Weights of a small transformer language model.
Architecture: RMSNorm before each block, rotary positions, biases, tied embeddings, normalized queries and keys.
Training: a variant of Adam for these matrices, 115M tokens, 3533 steps.
Each number is 500 + 40 x the weight over its row's rms, rounded and kept within 0 to 999. Layers, rows and columns count from 0. Numbers have three digits each. The size before them is the row's rms in percent of the matrix's.

# layer 11 MLP down, 96x128, rms 0.107, rows 0-50, columns 0-127
098:478518503452505394517475537555455494534434578445513531554460476513465465492545437459558549499522457449468444562464507422505462480519575596517493551486455576472488555528479503472448463482497490512518481498491505551525516497512476571488553543580518482493519477463404551461544423476474565550526519522479499528540548494480519501480399468519482515521461473494491465500457482467507426498467
097:497536440471428514519497524506450458529471497407539505542481479488478511483546582553477498464499505511541505487460453497498519440457507526497496534484512558465547498411564517522504394485543553529472469490479527490502516579491523492517517501530512468460484545518480494453515514483486502510639448493535519546426474514536509432512479486483553484522537409511496577426500530578482583544413
085:533544538479532499488527514461486495463517496554485530549488547482405505542515530455492607533576538489501552503509514470496438457458463532458449470514525493541473553491550479515500526484546505459425534522531516512489437468482477498473412583498502501506590510571467446475505484498542453489603498484459516519411563420563490480488515542519544424477491465485558480416551528518525487499450
100:556489481496552454535530551500526447482474450503514492489505536526501447475505457502528518480532540440478460504560542475414513505511521463429556475466481526500442511531531518561443440503510550550507498482543521491558498471484471499440419540554517532475555504530511519473464539478477598526502412504531593471479485606498529534469410550537454494466511508555482462463494474411566437498439
102:500508530497506520434499466521431500464535472495509498514568546468447483482574478505474431503442497509567526494483510563487492519456532459538521472439512409567533467448474497483496449473513422501522448503541459577500461423537555519502474499517508490442400546436501473567538506498469527473515518515492439578486495588533600554400460495522542495446491497473524507457512480450470476514535
107:535553480483486498495521544518529549524518429486537443483560481456498567505489424530460502528495474528550533458526477477490557505597468466527506444435488447497469472450560552530491433474517519509540409497455460502417447524486467434457477474528484475449436509466404449487529559438514417540494525548448506494468480477500422509506456503515505464523528507489483517505499419526590471441533
093:574525518584490545447555462565455534460504542477474494496540478517484427466493515436478441461460450478471483523486451502517462564449490449540534444565478528533527435501562519521490441483476448533446476481540506485436538445525510556521435592460557462448460469525490464472558526572516506510541503473470457482442500518483519491441413468489476513506553558540511536413489492476469453544502
096:527490525467469451542496558485543524496555514441478512526519505375567459431525522481485437607590462468466572546502497554454557415507530554484490534461500469508573497427541572450514479553502536488504519415430502519528550497530530506530526473493552558501492488493534467505523470490500567443498516455463518477516500452472525430482499519490523545500505495483526560460476544558516477503563
101:573449500531494535500522555490491449473448419403513526498509599473487457467484523558558507466483526442589501502528513465482522502487567503516421520564461560459556498478485471532466478575508496534493495498515495459522413559568501557483540500507515448491524559489447478429517537494484581504400538476537516538467444542475539479517454448501472477443466538549501551504512546492481507553497
096:499492516529499450414494496562538594497486416531476521439464479605513483447534455493489511510499555438413451424446433525534501513522533444482431437521471458527497504518445481578503583520533471484465440526500511506506481516474560465518518499510546497548485502445458467453518460497551491573529479556487484449490501467480507469498471549455530544507505525513451525549515469453405554520453
093:501456507524445513429462471506530503486463468439485494601544534441449534554524571458510565470478486495543517455484498471506477486427526508524505514514511507488575461517485524450560529478401505432531515462446547435561473490489448518524488512407528462552453524544497505489444499565407561551490474450570441495477496487481507491486485436483480544508466534514577532507454551427500526537536
101:478467422479522567506530538435582526402465451560509502524545416476579458495458484475513468506570479557517480551450547564517544520525526483535475509502466544514506478470537525516599507513476540514534488486548483451517524501489486475474470525447602471470462475477514417498585487483424491483567455434470477514506507532500528560532519446497425502555493486527511468454536510550513452488541
092:421449499481447457448420507491419477514471514465493524533562483521514528481574632478476543573477531463523485479515508531536480474561458518416487543458504505527490442428526505532476504509484484473468490487491424526484514562483493494574472459491522492471489460446501407490456440460464497526422440514447377519523498447483541527515496471480486468557472501495477466562501543538477469492477
168:479479494483495549504510531531483529542496404450475498410493468510521450484493509494493524532532550459498506419456535564497512506577521499507490486477546483552521468540492519530564516469517535537557535637551468526548452573471456504621543552472509501484482507565462556490548515562458543554470481497516521440536426602419513487526573483510499483514484528502535478525463478500492519509521
094:521535575507496484496494570463556442498457650522481508493466472468519568554431497496494553436433460523490514499530486452521515432484551546572528433485515503503534457479535557463490508519463480518503423491537457503470517451430474442466525516519515534508538504473610551512516568481500511518402480477436503442486465533512504534438483494515528494494533516496509462472544505535578489534560
087:490508476470523494458543507500471464562537481512516475523492527537449456463505593521488532512581480470530424503427396557482515548503475508489466504441536481552470516525506587513484463456504505482470470491477461480510549514501500490442451528451521553456436461556564444570452434432506407511503570546468482524498516436503505460526484480474557526509536484536595473511552528498484431512580
091:507424473561520482484527525434443452467499515487506464513482483427531565434493509537491505531506457425471530498462505481499535460502518516472411507558524525451462533489583531582402444551448467512445487486497463469447447486507502452491552426536572447501513461474462462503429553508456503497466512475496531512486483519506542465495522516416610448525426570475532494487501460502470454521516
097:477450508492426481386498482544512471486459507501490504557504521536503476516479496529479501508508400529509490540475544517495482488487462443477471549560573477512488566483492396511497516473449494453531516560488535519478536552525429540521452465537528512542419527511483567559501535532553450456507456549541443469485491519484485432572521560566569530544536482481448473548469561490513491468394
098:592554459493469538509510460512495523470520484419469444517492395499379565473477496526478537481536486457469556494474574528523472526526471486504402490464500518414487468507497500505514445605414452519521537493516555520480448535560495439502465536411520518499462494527524506542522519558538491455539424490516484490501485502551455508461487508496511542557482430518488484466500529420483511536535
104:513474481501514506480438511489482534515465466525512500471449509590453527455454453486459492536464471557501523486526547525509575547474545494521611502522468561488511527487558472542444467525562488465414541506546451492480518501492463513482488446473417474456450531466498440449543549527549413492475515528477512508497524546473510453493505471421402533487363420471502504494473503558460520521481
078:461567479534464478430486494505540549530475448507472516436512465585542442465504437455575547491524475478490518524542461486534467448567497497484450488501458564525515493506539461476549543514511458463468482555487488475448516549453540492506442573533602471512494540587542547479448511495497503521476498483556577429551502466547551518390494499499454479433553458450486519511525526506465504483429
096:494498509410464487488461508531486489502574539485499500570446459516489486481509476456523575499520482524515449516484560517545469501547478480523480560535439479483576507548534469605491490438425467498590482547457453500553551489448493523518478464514506456499489497511549470538502419512481550505448453484490496516414549477461427557502516527551567533534611508431471451504487517527429553520529
092:514455509452516551506518455454475524452583486476519489465410469476426514510492523571461492492524481534502463550467500462503585414524488460535477486566471588516529505409466470511523485529524544536555433484481429511509511521547447516553508444528482531493555493493499476526458541505503542481481584485590509502581433512431420523571482527537483517493429498555472508543501539489463462483504
104:495471491535478506507530497477498463460505484456475520472492523435443503502483493552466464531531548534500409523517519503555509457493574506561502474585513507536514513514501429536470540489527542485469462418544521474503581494517605501527450451458504493539528525516438536459551440526536476459558436460560498520575495462510518475490450492509493516466555591531489558510571400530434524435429
100:453492499462431554503558530499485495582518544447542418508561472532476530415495509519554499495486488505609524466509454439480491553526547533535517565501510507556404540531502496562523517544565523519492540449529535545477462480499393487501489484479548530462518506596484497576510512446455546537451503465591564530463536512491509536529443522510577470477482502467544533502520502496491524494506
112:457494526516516457496563532462395512532489444467483468529484598445491528500509516471496569439516515457563625476430571505506477533493559490435442530459532497543506489525460508518503568524461494500528543514533543496447543448529498547500503525537492539451571503526410527485548502499500470482539571437495523527494493504501582522531482533517466491503430483458560428465516550523488461435465
112:519437518390537498519486550426476576462419505432489495436467437492499552474461519521544489521502510488450478542483543514465482578457505465498466585513502471461491509468526502439467485493396547548448540570496504496518467507480540508523494479473477536518557533504468457537477535513428474565475513422483479511388536477473538558472485450492438500533483453454540563484511562463504494503467
093:486451475570501535468507481531517433552504487473463508498485488499465501526552482573512594476502508527450532579504582596428485493497547464509484440476525572537443485433540513511625428489538542534537537503476437497479544454485503510470559499408526539511493493556528484515438436480482496512475492545509519461476523478487509527516519497546496477584520502565453437538464568446528498521513
097:508514480592467525457475523539487424515436514492553578492518492492422383507488472443514457427522454488480454528461487471442461615472450489488447490461532527515473481492463541533507495460479501482493508448521550536495482437477541553544499457465505547505470522501467507478531451550543444477462524526443411427486442557520536453521466522495515469457528566495545511545481519409525536523489
097:510502501476503508551505471498479452450431489452603514500519524514491547476463575462432497480519559538532478468464442571527486449418456467481462596527548501508534468455533540515533516506506516452463480513524580424419446560498487517526458496484469486502557534536521503494539437459560480477486467501506508414519542438563539469412454492475533540540496450530561483496514480477487512535589
097:489513461484445583488514513557497532496512535584549459470572487513494529451521539460481583495522500542497499484468579511499554576497570519478515454440494482459440486523422491497469467409557567498568490552474457518596487477480470543512458513422484514569423541512580514566498444522473457489440510514486468472551464480489504555475510514431484530476495580492485499490462484506464506539504
097:491517491530460499517577447497447470530586428548452513527469550528433517524511520552539502505516550463531509518478453464556544532484483487495565436550521454507541444462543508516526571510550518424488514453466555531459484515462472543509415471509567459443503506476475496497494513568585529510445437519441535494475489527498469524442446545533520605451564532549532449534524485524479491442543
103:475565460506470434562478510497441524579493504440515496511544516562544469544447458459492505487526499502553491493516495483538541566469516493500528538487506522497479433489489498460531518563535459459494457531501528561567410480385550531569471444447509529465462477462529462421518504529536587479467468515475467476521490467497474494514520522541441500427510479501524534520467610484472569550408
098:530463500571543477521486517520520457457598493550533446500503490444470374452488609560535478475491509471484528510513495454557476496516454444485522518577549521588489531507505458456564489509545578501433497538578518492541510537456508492511572543470527481532481488532505506438573485443566510522483511510515488514539492472524507501531520441477485503547496531492478531530521546540438604477555
089:512528463482446456478464525595442531492473519508523496540528470490565530450585474481522458516545508449554518512492533526527493541510505532485533464421515547525480558474453464529479566569599551453408470563521416491496487457564511501533453481497531501440477514477460495523549502459402489510490496487420467549424535482496485508521523504492533473444505420483510499507568503586463531473537
097:519420475514527443540430465546466512471486473521445497505460486453521532546483470584507506527487566574469442425473492540535590500538523397455474438470521506550462486497500486455503558521500512484537503483477534487571529520470461589442520525491489531484489518468486511536454512454478442516503550523532551466471513533520554569486433415546463537518529532532430446440448487513571535512529
103:492496502477573471492484541516483483517492439522448477453431531463513450447457398505475450513481483487494464518556455558537524562492586479533503589490469465478499501512542399505465490512567522536437566535460458530449521502536461428529565500533525513545496471456446506492507501586513448513489509447450471435447482493448558458507492541520478461575539478504582551483498522499443493457546
097:454548517500539489492503443517515486480505470495433453511472538527441512555567491479473486448503499521449529495424511526587462518464415515559531479455513445480501529465494520461500520473482519530527458529510500437474499415584507509557428467518436503452531546425579536552521537447538533490510501400495450499562542486524513456473545467490484520447439516458511563479448484563470548502409
086:517513583467589420550507524461493491458498482578560428522454526509507479544437521444486531515466485503550595517511491583516477439468542494538521503423527479507477544495442504494475562476494455366568499522502470509441476537513514522431484612526493565478482564498472540551430500476469497480465471498511513491522442505481528498494461536467526507485475545505532432473467516504543521535476
095:537528496527530507543513586531477452468472514527459486526454430478463448509529497451506495456551582471464557548469497530493498572472548530500516522488600445497496515429564485524442536467528489513515465556514459509480479444550521491556496553467470521523473501480578480521463466470582493493538603479494477446516439507380575523535467432517490508449537523531502485570503441516456468475506
101:498520513500578515522529522446518497512445498472507485556493484535488443528479500467449467461430537559462536524534547499480542496493488505516490461459520527511462497531498523519408430470526470538494512590471475468524509581549429492464490549506533574529540542511564489488498555552540480590485575509451444550521505533448544499464455395514477449506476560476460548414460430453556521488539
104:499519491440405535499400511459477496490476527507471509555479526517517447530447509522518520523480525412489536477566467485511568502552467484383509475515529572499492467478515529479486532555522442503486560533496441553522453465492465520527595485462552446517495459534464522515517541571555538493518507458510510562418559537481497529479495480510496397455450437489494430483524457499511456429468
090:533505521509515444464493516518495430497517526461512498524469513570524446473528505524445573386522537486484493509490562505507496532562509489488428470502554452451467457548513530582557531529554438544439540564511512485553540497586491496513466506466512478458512536572516502430564458494501486466536512461471534528491486536482583452517523467605529478495559450493513418503442556558505473436480
097:478516435496460556473593501521505456564517564533486501557534538488505494527503539442530485499547464555569502520494565574472552448500530467452517518470500524560523490544389556546562476602549520585499483476491545520518478525529570534520540464485539514521550486523492513453480507511521486512507522531562486471513537531523510567493581565504498425536490467470502450535407524468486533553538
094:542442508446569511465559434516545452527550477497472526525526559495499570506479520457478477549432445478490491512489504501522562530479581503477501529508458505547518501453443431475595533470566506579461544494458464503533508537542455445548534511527478516507525547572498490506404495515437495429448482537569480459496461414529461516418496467486467569451510475509557493523458463465499476524532
089:541580488491459498561531491597463481417510524434419439438551529467507518489526467442541442518447490498520502431540473474506581542511574534503519441469461508429523529462480556480584434478566432521477547511499542500457529482484553483532531544504521529469490589560466500528511484477510519468570480487468440520506492461524549451493492505515464465492483571467480535524502503484503554419514
099:416489513496400472512499488483509445482492451520440489531498493493449519442541534490588457533517441482475481485506483432507498574474459551523542480545479480569506515497519494522456498508552533545427519456528484552486408462465454521570445429563531495480560417497492508487496497500507396484493549484437458559514493498511482518584450501498520513467533549466464498495438547504470585481568
103:479503500498435423508486473535500457515538447416493595582525549510527518498474480510563493512575489519550428451599482538489489564479482427497474532513569462436492491521534566524558553482488541535444441516520491448446467518471529496518470565451480475488499444488557530506513471517421486540514572558518500545483508565501486443456553510436511503470510519517503501507512394455476480505478
111:533565474564533476500548609529458475527501465486454428493442546521446516569510530486577498438504516498532531527532466480483520496563512495492541445524462440512444467625467445455474444439416505477543508457503505576486483544433495454512490514500528516381460493514515463517504561445519490432525473511459516499463528530480491502468497524553498534491505506576482539481489565466511499498443
086:438538549504522562447520522600405570538464516524502492427537491482526559542528449425501500493537497477509561500473520513491488510426492418527570506467551493521403475554557491534496410513540499443482520523515430542510491486493591507501443545544486509501481492465550543466498451450487484509544518425512522526478530505516502466465515590545487512437523485493514432484439507474495512533558
088:488542420465539476473506526460467481509451535393510469451538434514520473524537521525516461458548464484456501583460570444462480536536560448489447490521535505546515476470483539509459477540459517563581531538499437507499537446433503514561497501491562452389574482536468431503518503532529516508552525492494526491536520525482513453440532429514544471593486474497504543432544507513503452533509